Weights of a small GPT-style language model, trained from scratch on English Wikipedia: 6 heads of 64.
Each number is 500 + 40 x the weight over its row's rms, rounded and kept within 0 to 999. Layers, rows and columns count from 0. Numbers have three digits each. The size before them is the row's rms in percent of the matrix's.

# layer 7 MLP gate, 1024x384, rms 0.172, rows 922-993, columns 192-255
096:482477450515527502530532481443531498519547517426562502549488559525521514461559447516406464487530499533498491501532454473536511547432470495492507467500496518546466507459507448513499460398493524
100:481426499553481511528495516464495516488523518537539423460501536551469514516474578491529482543461532510454463542488518525546557512552492436422587557543516466473465424450476475551511530428446490
107:502496546500490402502554452587435523574479568500497500493434573491498542491536487456554466524427484456434416495513513561597494519461473509496498481488518472441463512441524525478444529547523522
102:532507449554514470535519508445518472446402546501505528516569528525531546501487460519482505507463505434402570517571518437512497512508548545474484565480489536472447450479603525476397482499564519
104:465467507528491453548490554533445474451539525496519488493488467484490558474430536488554582437503512521495546434565566551486496522487520499495410474509501461518490495526533482480544534531531446
096:469548585537525551507483518569488522535461501555451535550460514485594552485549479550514597464504530384468554528542460509531440445576507569452503480517522494527497512504565525539499483536531558
106:445505607451467492540496526489463525523516489576531566484457493507529530434516550514508509466528502508420504456500543522421538523529496566467483473464503488503500494489459519478437463480581458
109:436465485499467538493461444571576488494526447571484466422493424517500524511453533515564452452466571419534485526449451504486599575514498469539448502515506585445446545456535482478492531511453554
097:513474513511464513519503450464511497515434506430454497502525546470457511590493534542472451502490536475537490442425490522567449515473575491462520461527485537488517516464497491506501481504553504
103:436541490442473450530538459509493561565478472509485478572457488499492512505414510493490511439493515481545457441452556460471518414494443529498512542533458440504490467533487482528467467468563572
140:423498525535566501520516480447513484443524445485492490561492500503495528471484585465554456490564487479512564505489546469541504481591529516417453541513498502460549463523525493564537497557490485
100:465500441436541507511497543561562481488545538526565494496438476479490565499452439514485537500470508480480523449505485490452519523534568468530439480468571454490493430532431497486547462489529514
103:474511518538446461515457464498487445461503525474505431545571561522572484508455469495466498530468528471526474399459501522523485518524466452521473450498478562415464523571487486453473460501576471
093:483430457478555569490515540532553588518533515509526483508546528476524484512503473497495505533513479483515490505544475491557541494493481510472569439566487505503442499411537580494502507498386520
099:457498550483536438539566426485522493482486473471535480452481528454472544498466561539498466570525463419406373554487437486502537449499529502538526495545441452439494555435540465425597509443475490
093:561500418453515454458510477463449462506468514543517484529517570493444484460448490469439438485515520439485438483505512416444538447540532468495515498548450525533504455464533503503518482522452478
104:560412546484448505517543448542474491534478534477586456506504561528493532570508538543473543472560516504474469521553464487506530539510456491502448555501455514501474590553410523493471492513536554
104:487477485442503468494533447478504533545553529550421525445478538484505501527500465487507492475476545520524503457535542565487515462443499477503470520491507445522511453456499501461533451466477503
105:460501550562491462518537466554482538527484446512503549489469513476575489522436482498587456459488507475443466448518506510586510557495498462495529507486495471489514469496514512556461560453502540
097:489480504572433503493518501513529563480492494549443458494473434519557517430484497482441466530501549515550432488522506422573514543469513542574529536527471524549448529500569485488502538448520528
097:516477572478518472524480425519496471461481530497465497488514546471525483496512492520502509533547445494468538514488457522517559503555648515571497536441501558444543513530536485495462549520468483
096:560484515435514481499488490552565490480486541454546559523497509468527435509500442468480458500497400422442579493495507526508552438479540574439425456511507450528527547547493439542471562572471493
104:579555497536477520515467541448444571497505550512492508447484521455557439599451510569450458505520520497525524481563557484480498486453509489544533475481524447444487494559480502426525476524461480
098:467472496526463509474475486547425545457491399460455478437537549503497523531532462486468495512468485445597468493500484449491505600498396526489486474556516525507474547566514518444442491547505484
096:418464495566539436556480573548427506462522437500498543480508512521426550508526442529525472471423536525512563516426496549542544529455465537458497471456510489575480485540555563436452510507462453
102:491502489509525505514525482510522600527570562562461509530454518585475506519437571506549478509551543489516549453544519551535543529439475487522469506536477474472462499591459450472554513503559523
099:493431492469477481518513487493501497543501534517467468574475433492541463508495548555498448520489529478503483504507467477497458443493528540486449478492501504503460467511564436516552509529475420
097:481463504526523484505562498448519473479473496578539504515507505505489473501513454516490534620438507515495522480531471567489539485454467524498464456464424504507450517531445475615532521482527425
096:546472504531549493493547501523564526482434509561544516504506487480502449500514472527533546524500475469467456592542475536496441460458558573460469468436432470457449450483518501529463527469551492
102:525556448444461496489478534457541458485479533482442543455498497528497511507557445467461557536454500512544406513560532514493468525445464455580490496510494498483641572513502501558490512494478491
103:467438476531457499539525502493527453516506536497543496560459449535436501553541468492501509475518412584465479451512494475448530553527502484509577566477595490538544496458475524562510475527568523
095:506483528452529477525534531471571521536472504530468500508526489537574483459490406533471483505467469498519475518511597521480521561573495465592484462483540530473502523509508446511541541470513516
101:547486533470523490548499470499511539553508479562558496458545560512512507550499535498514523529465517495480546494561485538429456422525476462451482497518464578508505395540483467458498517458524488
094:486507491462462463526578464443491414484459511464564518463502569547518571461523493538516430479485449498537529532450416450470594546501545561503558425492523502544437535455447533443436509504529499
101:494422475534530466510548432488557558496541492533483498452434458504469656541440490453516503539474532576415470433473552446451501455497494490532513524455554448567467592488473472597550492552500465
105:521494508552541501444468485512525572506520505512483482494524505536558532515475462546520569492501498489489595460483438444557525528432539481481471444488496519630503466551480550507482553426492505
098:577473467464542521478461492476512473556400536467459403486499492491460465530496501462557504524523478580505420499443462490553505477559498508475478513518515493557516580502463494476479481422475450
095:496437566467463434471517552560463490419556494493560389451495492522503529448504489570485537462515487515565544441554531582467539491603509462524455456474496513490529439420533490471590516513522532
096:508465469529518505468459546483422464518444485530431502476484525496498523460516527433413522505470496472511528480507426517548576522607518489494552543490539530504474458463545487517535537569448510
106:505474507530530485446498511482517571471525491590434541435506466507483514486568510523439501488426576396441461520463478511450468542548471548532517524497537515451503518507481482527490482547557501
101:459482546518435484512445493468522489521480492561576481454471495533507451496489528549495466568522499514462435541523528483527457472494458448444525505515555496546462504493482511554394549516523455
102:480546470497474444582510527527570462498449426446545520405544452494455494508514512492473424446462508466545521508480476466480493468498530455507529536487421487556452508536551457446438560472513544
103:563510534484475497570501525493478533542537486604526552490528497481485428521450484426587505468494498455463435487460467519501508523478459459490473486513485529531492500532547548479523447490486554
101:531505490550422525515457503524496498487499473474480396472503420512429535446552536481462432447513602448471492483484554539496454488485476458487497508560511478495498496514475468462476526465544449
101:525486565533569479565521464480528560522460476466512565467495508492519548493505455438554500494516505483471512444443576433535459489470533529394459518521441496467509472530506558484517497452490535
091:512489498535496462534504494519418488497492484529520418510521472514458514546465520519516492471446482490484463587442431424442436550485511497528479442544513484473519535472466504485484488401577450
101:520414531538486551477520517538508487503537494500511449533485569490508502468455382449523454483508514487554489435486472458446433562579573488510405495459448526487506505468536526519484500476491478
103:547505528491541480572509493453479521538452532463511483516478461456539486459495524535485437478512478444496445483503542481525517551487627493452475546500447546526524565495562505490492454537440514
107:496518517508463507542474512474516423454544498465510547490484513476504469526526581575508489442477497534535467396498492554471489472487474498497492562436492450419465546473533430520479525476511485
104:501568536465499519491500500562458526538434505565540513522518561561484554446573439436523521469502507528534586580452469548458526432468512515537576525558472560498549469497490433465510518508457505
093:524522497489505455506528458549547436507504527503532418509551523491506449478543550474454435428512472586428549548485546491548534509528472564480505461443484534423465370520480443514477541519513554
108:490469512521526470548486489518466463517545492565570495499572536447472486548485515556529514512504548442434499519606471499518507522462485501461536448548464483520499484484499521549548518554483487
104:500503516460493504515605524499477524424472550470520485540482503498555519472506483464562470466495496482512529521555493534509542543446455490537509493513500555556509471473535490480445528469548549
103:500493475512572543481575486485491507472498469490460520464474585510521440562461588524488517467590509544520540441419510539537470534521498464420551543444489476482512568479473494543567521487469509
092:524476471476494502431571431524482545521596509541537485559475446502503565533566539512490491448558523469522486458527501497478467539517477531495462413564495491524588532570480539442431486494478513
103:523531542462448510508499438496476498459467529457559487491437491368506493528463524499490450511523480488508536353516554428483487456518524426435494531455493522501494611489622513456534537448475444
109:494490474524487576523385450487476491524479525527496438509457489528550464577501537521536514469486522604508556509563542433482555516496552508517468486536524471526497579526513497471466546507446522
096:528494456514485538406481620473486411486555544492492495475495464507520506501467538513428495525440556443496505468530564472467508548493460523395543516488436517529510504521472493537478462438411557
103:476454538463505467500518423482488532520493513521445505445513494482471566479515480451523471526515490554456524472598509479481473594593469521497477466514476452535469539552515498484529539527509469
102:503600539519510465497486469494488517537473497486511519523523494474537468493466508417461554500461524430452453482492526600461524457477538499457490555549495514541489415487476446485461401522408551
101:497509559466507532533465577521491459567540446482494413516517558491473588472527532549498488494473506519419425491551419515505519406507472483507532482458522486550509521510506528519501469502497498
114:491458537501493508549462393475536470507487520554542502586499468502490498550526549527515542600553473513490445513476505556606537515504525542583500443445493513489458525559467471503429489525513452
101:477490491535423556420539502481474504538485491448475525483480435491487480562541519520470512573530532463455437434549566493545485605486443513514474423514535454437523535466519454498411459501465542
110:490550532536499541477448443457546469476428544494557469469551484589496497572382522585427453582550447488504543442584514451492562516527543513532546415464522477487536519543522515520538530483479448
104:513495447441510489532475446512515479534446466468510529520506485491465524460527471536586443449519534476442525501469445525527544556512530566539549515486429449551533503547473461567475523488467537
097:525485579459427459511572515484576565519439478454511499562470545547502446461463438487531469490505513485423576480543510568475520550552460544525505468527539489530503527490501465489468498554490456
098:480517532483513418550566529547548483496548482515506503542454477455451511489471506473532514587577556534497528577551528472420410430507459502480526480503496521505452497492539559574463463462521510
108:479535486496509528534462494468499531463471519494460461594506529518537491480460434569480444425462472452472532526546418504517506415464537501502493477459476485500515482611526525502496516443506547
088:476509500530534413524497453446438548480537525545503491453555489444541461442490543508463464468470488530523478490510503437493504498561551533568518529467488489647519559462458554477527531522563453
099:503411517582541507485521524505451551480477432508479464423471481459479421484511528525548516516488486522471494562568467496550517494622544493542518481583459472531470482595478471450533594527503491
103:511502504475556538487564536476484462469559531500486531499531558424547498465479564481567473541488521539422417529508532459437463500474524505472431502418480472532465458474497435486483507524454464
095:421502509517430513465545481584546521540449614432502490473527478477535546467396548436475495473468555519523477499463484485546482477470516525501457409557521474493543508514490557489550492480457462
# layer 7 MLP up, 1024x384, rms 0.178, rows 922-992, columns 192-255
095:438456519480494429498393521519493580524452515510521491539499546460466504488511515522514481460617457484495460537531548472496504540468580463530503499485484484556555566541477477490532477469485530
095:529467573550448388448508483526503490532524542523482437500457540517566500522555484474445483451520509553515528519517463480491415507477472462499382504483507487507458480443576560452490447512528490
105:481516510441512429545528472453572580498445465521497522529446516452507471473507530480488523483549511479464575434446535538499431521440519454455469511443555524494529521474510532470481448501484488
101:509447559529489485550545519517539455575568565495525521502487477544524400523443544456532539556536422469447520468499560558522526525523402515428490558518486482458505393532504462488504449482489466
099:485548530462577452524505531466542542510466485517485451449534512534507515519495592468487483546431465506572435525538541536540539454523517453528545443514551484435474481496526540526476436403541496
095:546501540514498464549511519553442465526543539492523463510489488450477495575494444552499491489457541524477452496447538541526516464544484494465558567468479500493510460437577518551496513493432425
107:501499460496530433379454558486514577531541475504495442409557461513482426550456412446545539549538563484468536517550523487586485536489503488461514462478434471467497522520592555551506517518459481
103:473492453428499471516552565498529581464524564466481627480479581515605473498499466457502390519531534550482551500494527457554491405481490463472541512582429542473493537482542486551489493526450509
096:523481538518477514398455492482488470580584443520507518500460468397510532538484496485642485483483495506458422548600441455495461516520540519506466558576445472430443474549427476441477487431508509
101:451492500491533520453505453464431551485449464497537562518514490506493428468529460532547525465522515466546539430490506532481519468490528513454449465533588429497507409547487562585446496487506533
162:430490517526537575565473489534484498469544455504536484500507520540493565518473499491475397477581487503484547507496475493485581479494572530469482478474471470487550503526479495553411471499480465
106:476472552453418532467535520494499563514504501595486551435547512513531524595523492565514461488478432494529493526513535492465549485491489467465526474502557460491535492499469501476545495480523498
098:558440540572520526615528496448507422464438491452572380565515488514455521519482510492487475595517517503446501508510531560460435494580582489523507443501614496508452600551524501544562506539490466
095:488481516484474468476480517466595493530452475502582493492505516444505533517530563468569476484521484469510450456521504514474532544559489456437462495440454500482430492486575554486485493486541590
100:499508506514583567534521459527498455495467403518422497543515459530458468515508548505535450552443528516541508545517526572473453491537536511551495535467511542483533487503537517512523480547493518
097:451454496520529523484533538538461505501556486487516540501475460519496560458465579546584451548523505512510527484525473517539460541559542538480481542538531510504530478470506455542481514506486416
105:514574443537525505486549553472514480531543490546510495430518500502465481437451490519479514497500535541553556513443396475452475555419481461540607406519469529537538526508422436495461528502488460
099:467435570473467477496533471523443550495399484429549501504491461508501513448540450456481550415576503538546485579543523553528588492512441498502573450568487464487472567594454512416524449519490542
099:498496512497521548488501495503553474487476513463488489523482494497560510489396543438545518458475493503537535483530447550491523488506509515496555457493490537491469459449509515451532439439484503
096:532517526524571443456562454443559468596497523441539518498514538498569442579499489545455524514468499522444523468498478503481480472529475469484507508497485465388497468434456489556426528546543461
096:477536522496447456537516483490514566510506438494471479535569510510539534495508477502472468439529504476579530471481447567524528499488505418540574557447499538472467510515463529451439550469565501
092:480457471437519585514488476505584511560498557548501442532506491487494461554499468428496553488585441472514537554452443515419489542531558565598490488478576459549499522555443489512533488471462464
100:456478537560537476509530521478481429473503491519521446555486497498416474553480529453491516586511427537464604493491554517539508531582515506480559569489492489550361519497547558475525495528524419
097:518528506555507579446469473450454447524458461471502490522534487505578483523463546455536507529482552514469484490540456461497455511517484452526485471477483423523466470456481469576576574502464522
093:463487453495469513487482570553495485458470556504477515485441496508460489581523486495590480446492536526497557522453524497517468462533510472470567518500516479536492542514496457468515495524478525
105:399495484469551463502584464526479514565530447477542509491540425551572488541508557506481501581454495543497503464499466486471559471541548457509433411487558536598445467487509567534484549538526494
097:475586492515552524504509494479522498545568496445467490551543525513530503555426540488514562522462535424458462496479573540514538482493475431409498509502479540460503488485474539511508496492493505
099:473485457584422498509551493492493446547541501561462470502481544579437500466512471466534494535444513475443480508489492495476471496509506540516439530483473527491524541531439514540575501563463521
094:497520537593461541545522578496521517478536419511457543560485497495499522514489528508506513533419491571519493434515476488443474489475439504497452498458478459497502599491497490512530563501546476
096:513566527533418465478477500575459411545495499550576541558535476515464530506465446489535430460493527542457535518506514443476494527475547421517522498502485480451603476535420432439488477475429573
100:494501513536400482566480491512534487534551498466431519464550540506425452549510464507475482457492483448471496446497457445463560534494560504538512373484526575596476437441482541512477546600540559
098:444498533484449577532446533476550527475534450568571489517559535488510489460504490432504575503470572553510483537485468468530512506507468560479458494468528488515501517523568561451514517488501515
102:500467512461491478459487487523503498427580489522482450493475456483537586507522549537567437521523550541599517543446569526495547566453429542491483464522566493515542523482486548497423444459429461
091:513483479467473506500488480566406485533520451442459500502518508506490435396445479500511476492469487524478469483503471480461520488471509504422558471456531492506492474524465529407473520507569498
102:499490581549539492493462486530483484487547515424574430505494525512496440517511499541459470522458555492509544541494506535509532521504453439494487411494473534451466498494465497520471496512508474
105:551529555485525567464498456453531516571423473508432430453465476524459432538492505473449460416475485428517491538497499511547497484460450544431522498469483510454508468582401408511493462531513622
090:556469465448527543459591568438458527567481436442550531484514484471538448505437525547520525549516482572449383537537482436483513505533498503531532606503542487543554517537511522563508565500525526
093:551501530466457545596605521534479458533534584504457538573459514540482535486505552517494580477500461460424459524477473568464570568484497484511440453462534498449478522446529478502544456504512481
097:504505463470516476546504512529536497475498486457521508484486544446566406503524529531491452508500498463379478520467500557506432441578503507512482489491425502458518519485458483533441555476502553
113:495483475480476465510510485500529540487417438534608524549462515497456484497471474495529511526497520511567542371569485492564419462490481483562449580499428471560473553473514502508505471471494590
098:452501536534575556516445517468555459580483442534484482515595559591493510455529484525558482509476559490492435480519518579501498498496556460475524523452506487469530530444492549492491475486555552
101:452525501548536501466497427491557554465470503554471476436560524480521535486503513458531505509462487518534519496508498426556505492485526511568506515558427460491543496549523470555523433478515495
100:570463517550472533449474453596548468570519500480530459520462457546561412521492465476526446512492491465447477459531531506512542499487530519509429408484440486523595497456519515519493520497479474
106:501581539520570565514533420546478480509513524499500444512431539520503540475453482527462510509502558464481485530490519519517547449533479400509576511561479472516471522460414509470520507499454470
107:493520536534510517455466546522488478449592498484518479423552552482488536438547549499479551523470460506495501537488552531539470533477483438504536554483551502503446458480523518514526499536545534
094:537480514486511486509527389450479564584555476455524515535452499526488512521523525542513473508473506430517540531517550523499469528554428571469486469493590482519476527494502454568550571566535448
102:561497459471467502460483466482527500546506507502485539430497480447514530508434552491483527480457500518590480556521511569552443541523430499541480594522540512481583557499592469500512398553473609
097:479449530474536559511556515518481520486474538468504447510473514504511529498488459495522511473515485442598448507515489450392512493534443500471439517460531558488499442475439528505487520610446499
105:576517450527522496484469548491481494531460514554506427598518550507505522428531488512505544556530493481544427614479417490504479515526496463554494540528499521526433527520474510534476453586534459
107:482523530532469549473485521500545457543517514467478567541533493518446450471450462504489503514508440506528530541550473500479485427509513536506489485469468530496542517476555472558505412536478540
098:582466501489505533411551450482556493510510558483509497483414501599508537450478498530439495451488510532461470489428487493616533502612494524559456518528490508439458488479534537408443482460447508
109:596519502503527496509580472444488509485429538478496525475449470547496523454496533535508486478514478542474542418481515477450505461529568477511484490463556451556489488491510465470457494488526458
100:503463582528518488492540535513519494439482504547500525425446570480462502483503494532549471500468468425479422517483515570495534520444461466446479527485517539504527515504511495518516407500528536
103:515528409535553550516506463497502432478488467413470522547474465492525409439476504467504504435476484486488518420559550483462460496511523481451497494520456479449464570533500494478478530480544517
093:522539503533535550451529405515539546486503552456475431528543477524540403504492560390498469424467505474527481486553508479536447536517529484505449472465412495510457563485529436460541505468513502
096:573558388435503518473448470546482502517497545495466493490549531614504502452492472573509498467484505503546498481518522526464443504518564544568516490479520447490498484462499469503518463496499501
110:563552572476463545505522435542474513483418432456517491500507535501552568503461562498459479528486411550578527484573540436522539513469554579483446455465499547486453455569549497506464510514470463
096:513522526486420451527564425531538469498530432435500504503507497499518494494505511493564537424494456507479496488462482449467521503499603448526470517497539539432498525521492500474530461474436450
105:543507478451470522499510475478494514520502540490536465467538489430533570526580452512498442450506462548541449513520538547539522496534510534446580500472566512455448601506536519491499490535512539
099:570490490498533475551478442538498467536466572548420521518548437454472446476442538470529507518430525493568498505515437472444481443514450449435540484477488419537509437547452468514469537480522486
096:493512556481504531510506498483464496476451498485450522550495533588492487502548496555497551558552490500522391503470535506516422495515530445527462477432525479551423522581540551535496502495525504
106:522471501461531509529523430531493540465551491533461522487502498481534557554474537512553466559464484586520552532390481452514517494454503477531496542418519459535477473559523561514440501532480500
097:591455536603469514437552471522515570457551567482529530477491488502466465460490539485501470519588498472501454450522468514477518480459523500490504485542471547479514578539411525519452551484517492
104:506510489479454550521525556545545469490483445456462484531536445425506467500529457461439485421513483508485520490428456568526505534495489566426544520508491574451460439491492474563440517469491515
102:518449589469526553410471480488455567485464508509480544472524528548534504540466560485498524508504427426556549510498468513525471430367523458532508437545548509523475517469446554509511537479525474
095:541510430562474481538561457449509505552528404433527505509556416514476478555399452528453513485473471515489469556560574511440516485472476516573525495496489513498498533542527447485506542531576463
094:524550515500457487540545555506531523533493509526516495488380456504421532546453511513514521503499517543483423498520486528488442481500447490472569563476505503498489476506536509521532499532468534
107:493485578510404533485498512543482461500359500470568477464465504474541428564482489527487532540554471504549522556538509501503493466498482448496443521468516495540547556535417492533511509499534498
092:543533549544449466454571484500407520565490525527481578499491507395515507498514484492507494510501488607494479493510426447448589588553488543480477538538495477566463551590506480463505500480410501
098:458542488459502540525510453487485585510513505517462483505537525472518511509524402550558479482489498450540516532542557476482535536491517489525512466495518490499479482488468419525481502501427481
103:442506520474535358480540525565431464541525546482478477437423516480462432470469512474407605515456492505464432463481534569403479467487476515507530501509445467540500493453443509506510553516480511
# layer 7 MLP down (transposed), 1024x384, rms 0.162, rows 922-992, columns 192-255
096:504498545486435499508472486550505531608505457458414524444479560524546559515474573457515519476518536478547488545541525554510511553615436478509441430461494454495490579457457527519544526530498556
095:512449551508475537522609488576450512418422514513508498489531509490540528499505469501474506471495521487566461488547477485434466489499445473565519521549485429536496483457507469364485489461572470
104:579458509501451491489526520476552542504464506583503590568463495497486424508488498531524551535479529423502513498565463552537433562453468483515397550552498572421551513531480472442508428482506463
101:482471557492534465402491471449505556518521485512520495416504452464531455456455517509517481403463577498461458473546511457593542467506565465496538499466518565483480547521504450497478569566469457
102:432559503472459446578492522458489482477440483617492426409547498536485492486500511484532502453520499458485528426538535585459449588508508530455534513524520496513466489443440508499447521414463479
099:521502555470457482486485548563481514500512580535469489569506510565486475504444490552429495523457557531479410549542462497523499512467478481527449514430544467517562502429400531494541519468495530
101:528505510599486485462455525488471494550534574522547541457446527515481557513544443529518482572507457515539533443475490448491526457494515428521480529431506463497526534513503462455555493508414495
096:455527505511483578470454527536486491517534547490489486458485547541561504510460503486446503575458471495496538459495528511437492463519580512427571486580500521483475449490500463438510458503479420
097:527411522466510517557488456517498574521461442467494488475494527522504528536577404491478500456490511490494549449566491493486463511514484459533563492440523551525501494490603473439532448528456518
104:516549473561532564461478556445552523510510547547544443505518542569437531502520480462531558587444455432472473535485516488538499511476532446518485492475482446478446466482449509492556437526529516
102:461543549455536532541502526478529593476515457535537451582526474518550496439492523489526443432492540508454540470509496528501601494437467505427416495549462478517589490511470525568409501528494518
099:435531425528533489513477503474511490503566492424485521555491528401468413548356447496529523476509521452504496471514528502480519517578595554508482509520514533466447520529484495554477577491478480
102:511501560513493505474492498472534525459498503492584569540416523564462497495457480480586524542475411569499525558441476485600510482451512495542480539514596484514524477500416501525526470487471457
094:496574459498529503532467552493515509548434495457471540489518494523514506530491516506473523571549511537507476450481460450427526417554480445403515467463557477396516499500526530465524533401389430
100:495500489473486543554497439536532537550495529424556521522529554504502480581531495430506542480472550486488512504534470529478476493490553443446513480527516477580443475470434505529545464465484466
095:483488510455464464553532549454427462508446459501529473480486493533536561536490508514416513534456529493530540575502504454511520520556470546434523513537473505488495520477509471407501561524509495
105:479519491520485442497486559476510544453472456490509465496443458500496539428591468510563475573547496475517447563453466537471556526465495499522470527570484490488584511426583474528515498469477454
104:498481545418515464544491420513482538508486452528508461477528591470461505450551498484461498475547494543493554481537465465509507533515448546512540498517480453474524478540466541541504518487426523
100:518545527509457417511521460441421473502477514550530534543562479496538548405528383481491415492560490515496566508490475490506548526460519452482462542523585495581523511465547482469392516488466562
100:471535520506467508577414409472464533498554504500417492523581527522471514515470412505482493442506470562544403476485506507505456434523485509532486470449564523463524523501470548497519422481510543
100:503489466502495502532507534489469482483528525492542520562552486512489496578570503570519478526447604470476463515456529473530523466467459453598508494630530436618496427480498462505546568499425510
099:513524551529555457509537488535499449568434519528491481488514500492434429497468406406460547490550512487513530491520557573440541489485481446478496455438498485489497557537492504557498503460413501
100:513484601490475523473523502570478467498570467555495536531541462495419532523516497508470530496484470475517497504495514586508502507482551427466491548464531542533487528463416461522385505512627563
101:420483504529465491469423461407462528535534505431569480475475507504518482525489485482519507516484515529540487461527509480525476477479565461555430544492418557469514463457443430497561474479503490
099:454490522583440482507469495502449461443497463476463503570460555451499504523501556498488559528558570483510517458511516476412465520487503460523472505505522512513509475514414456541535421527464493
102:448519506528513479539541519468507494467480462517504476498482440493539555451564452474528497448556499551482528559509499515475476558506494476543518540481497461481508481548432414511531598464610509
100:491547455520502501507429414482543551504479478435521500524509461449565481536477483482518538477471540494508474421520477494480485509484514460578469517476449509498506458542486479555485522507441414
107:532494502478529482455459495543549489529492528527478444511499518504471512496472514417524499549468491512414464481475463551475539478453560564450512467496423468518512458518504456525507512480558579
098:508546458492479526447498498529549564551551482515449444502466538537418479521487503450482473531495479605536516466519522434459504535614489532457478539518445453547442518526441472488529542434484588
098:543553512556561439497510460501486516566491521523514447496481486420485521513485470477495500498492519537488506508494508469474444523478512481455478496481531426466507497503476537502538522409559513
104:529611471462424470478476442503548416513487440530520459484496513479467496517475412517421446553475486491415469490523547503509557517545508470502478422536544560549521453564422523468481521493604505
099:506447481540542581454547458578466569488476551459565489512517468490573506530428558423511516521418444496490529538492456509533592469518514480524506529507560515440488482524566512528491473461525646
102:539538538490464433533528451486470520442559566550498487461517504527474459562455493535517504544497546487448482525465457472441508468485524531502572469535555530466504488478508562512501493529512509
095:567441511503506457512548565492464557455483534493485542533499522552555393530426444515568485517467536462510446502470541434534556478486457458485483532525523528409472509408535506507502525523533533
093:467435499495514501500462489540541505486581566571481480460509482510447543466535479493557514487543591503526463493546515423483498429533580462466496507455526475537451459498430553530538437522513509
103:475557573507492522473456512515498537532477491462552472475503529541466455463570613504448401477518470532518422487543472518479478485535506497416492590471508517522426477547482508509517528471457599
096:531448555532498489542489498539514530516502544519480506459488502465571502486498421500538509560525423474474507506511615483458475550470487465561504537510536560521483392577494512488569529512487503
101:493549555526590492477521488475518468490563496417578544513586473475525534494560472474469517497514471499505505487478515476559574426576510505520516486500496522499561491512546575484535474482490484
096:547606502496456572514438520531482477446468492478439499463499548559547435493479503406517405550388462487491473454465503394567571558445516433497506529523504534521500545508485464470497541544486555
102:469513491453483467543484471456483429539478473497519508505466459474510489485492477458531509437540465547491422456494456474560498556461571389510497481517465463471461497516529485482479574508479441
099:564559460552537540484535544521535483501477454544470431576552429473507457512495473485528467512519457499497589410380503452479516506484490447508477543484452498384454516512512530419506399499545537
101:472478498498474483526490471445473520468500593478477497518491551519493536515455485514502575500535514431453541556525555623575472458487428503420471436478505475524515523485436524533491453446557517
099:481516502495448543527529439497438429550511521414523530516474501529515516453533418485414437477455407460491495466544520506512486462438484502478550474527478530581431498531481431477516474495535491
102:466484467476557591458467499524458546454489501511500512508507495480605469568536513483496511509554464517510481542439534542467478495469493431492490433526518471513478520536517491478474506489534528
109:500481548491528543522502489515499555493572510499478518501547447462501486483523505469514537502431436528543475529518505493475412511467536504466461492473559543552524560457496478431530476474566503
102:457532495516449512533519557487474509537483486469544532494473527562596449595516484477482456519449611489510458471484557514564456476583480408494513514547522502470500517535483484478554588488496526
104:547445506467472469513455457573526459551504516488434466529526489450445454546442513466526481553506492497518512499520507449532537445455549475530567518477586478456455423516493497441514518514569511
100:520531541546482549529497556539546547487517422545453457523494540503509448508483524524461523497537522494541547496471552597431522385508454463504451505548501518470502522475509536566509473521465488
106:495521494491501467483548504495440530477532486490500487491535509509546478476447564520534471514489475522462490584563531546483412452527530532499512508538517520528478574451524433521428463511509509
100:493453473519457498535463499470538507474522502505494520473466500503511545435441492580516579551509491521514508573558490479479511467534490578535446508490586452485486511496511509581592460524519430
095:571487522466483515522485526539546519577539419532504432611576605501507451476533569505502549482478514569463507491498440424530443440479472477453508483493570463532498451517467486484563532452527469
111:547516528526448427511479533451455482565542474453472454492577605435519522490547504514463484429517448551515509484442528495505519540457518494496521484492491478448566451512514530440471509477498543
101:529505426570520558482532557496464537506496610504460473526510556490476448579480478474524547475537478541451524500547508470546563538451476470412522524502558459446523500521480480516471464494561556
098:462561465453489530526505587495594458423505498473531482515526490500477494523488459510512459494523499540554526567540553493468495515557521542484481527494537597454490475480499546456473514495497504
095:614524552514428525439510443543493475493528454565523477586542416493559508510464523449530448512493559487515504517530468449527542552447434492513465500466485490460566479503455418500516510530551471
097:515496476538437457433524456471504462491479502516449490453531494475457553587518400497479506574574470518548486497532441465445452549470560451457524533561524516540517498520488585430582518536517492
093:579574445489539535497451523502462552453439537457480423539537563499497538413523527522498525495503519565522480415446638478509491498493508511535523545519515527556523588436534477453493519503505465
099:496563544487409461473484499539535487486476500516473463497565539438500447534457526514524551517568490506521438423504472512426528510498508491527495449553442442464516526504517519444469437535479467
101:548401537548496502507529518467430410463445533464505535522478546560518575497487518521474482537413477531490484457490493522500521537395532505463511484506486467484526507525546515453482443454508502
099:544501552516493496457512513495612428441480512434509514456518472489493461535540482479490479548509569563501549482436414498549530412493552423457559552504483559534501465528410476519479524498553564
101:495455558507547495568516551506384484545510510517483458415574515536535548452527459432510475490518467496450450471499476485531555464525487503476543568465424479521542503477577561479533542485464421
106:465527516474518483552496503537480438499502407494458434564408567555489520500519546426491503523572537460425437488479516488520474497571445544516533523474549492491499551538435579430466433467449435
099:508476479548474433507511513531457577559543531511480467450499474476507527409462555501467429477446475463522517467491448488480469435472552455475492437504456495511532473503486479549558450465472462
096:498525493554475552485525502565504393530490568535494537556535541499478501467509469523498475502493560504383479504491502508515566508516505522484538398471498510440525422477514594466544506460517403
098:545568520480533503517527434575455542533576528431528457540561531516503427554537525527462501434543537486557461515483479486479520494486509473482535557582503447514525440487465456476505482496507538
102:481518509525549493477558486493513548529498487517378455495516526473497471609492527514469490528395472520445458514514495548480508534571445431551454376567523559458466550498471511475480504504499483
094:532432575482507557477439557421541560559426501509523528458448527529473502506489506551497497532453467552429490515496484486515505515442495588508540563568481432492517483508424483499464436537551447
099:471426487525512435460478447504605491503570512496569504464497539502477445509528478514438541502487483573529449484446523510523522501490476540477517477504510526530465539505504497542536521460476505
093:531447442503550549490492529497522488402509441496558447567468451540515427427542526473531470504472480474520531493471592484487498436506488511503437503497596518458536557504467573520505543495514445
104:473460440482527492484538512452538547438539501543477493506498477488442453486475527516492389525525562506454529486496480494498480514520482539524536485555560512505576497474468467475470513503504511
098:480578458461501622532460463509506470520495436492418421555469490420480538498463539489441531574507395567515523480536452503411581523499559506520488517487491530502478495549486499497524484508538491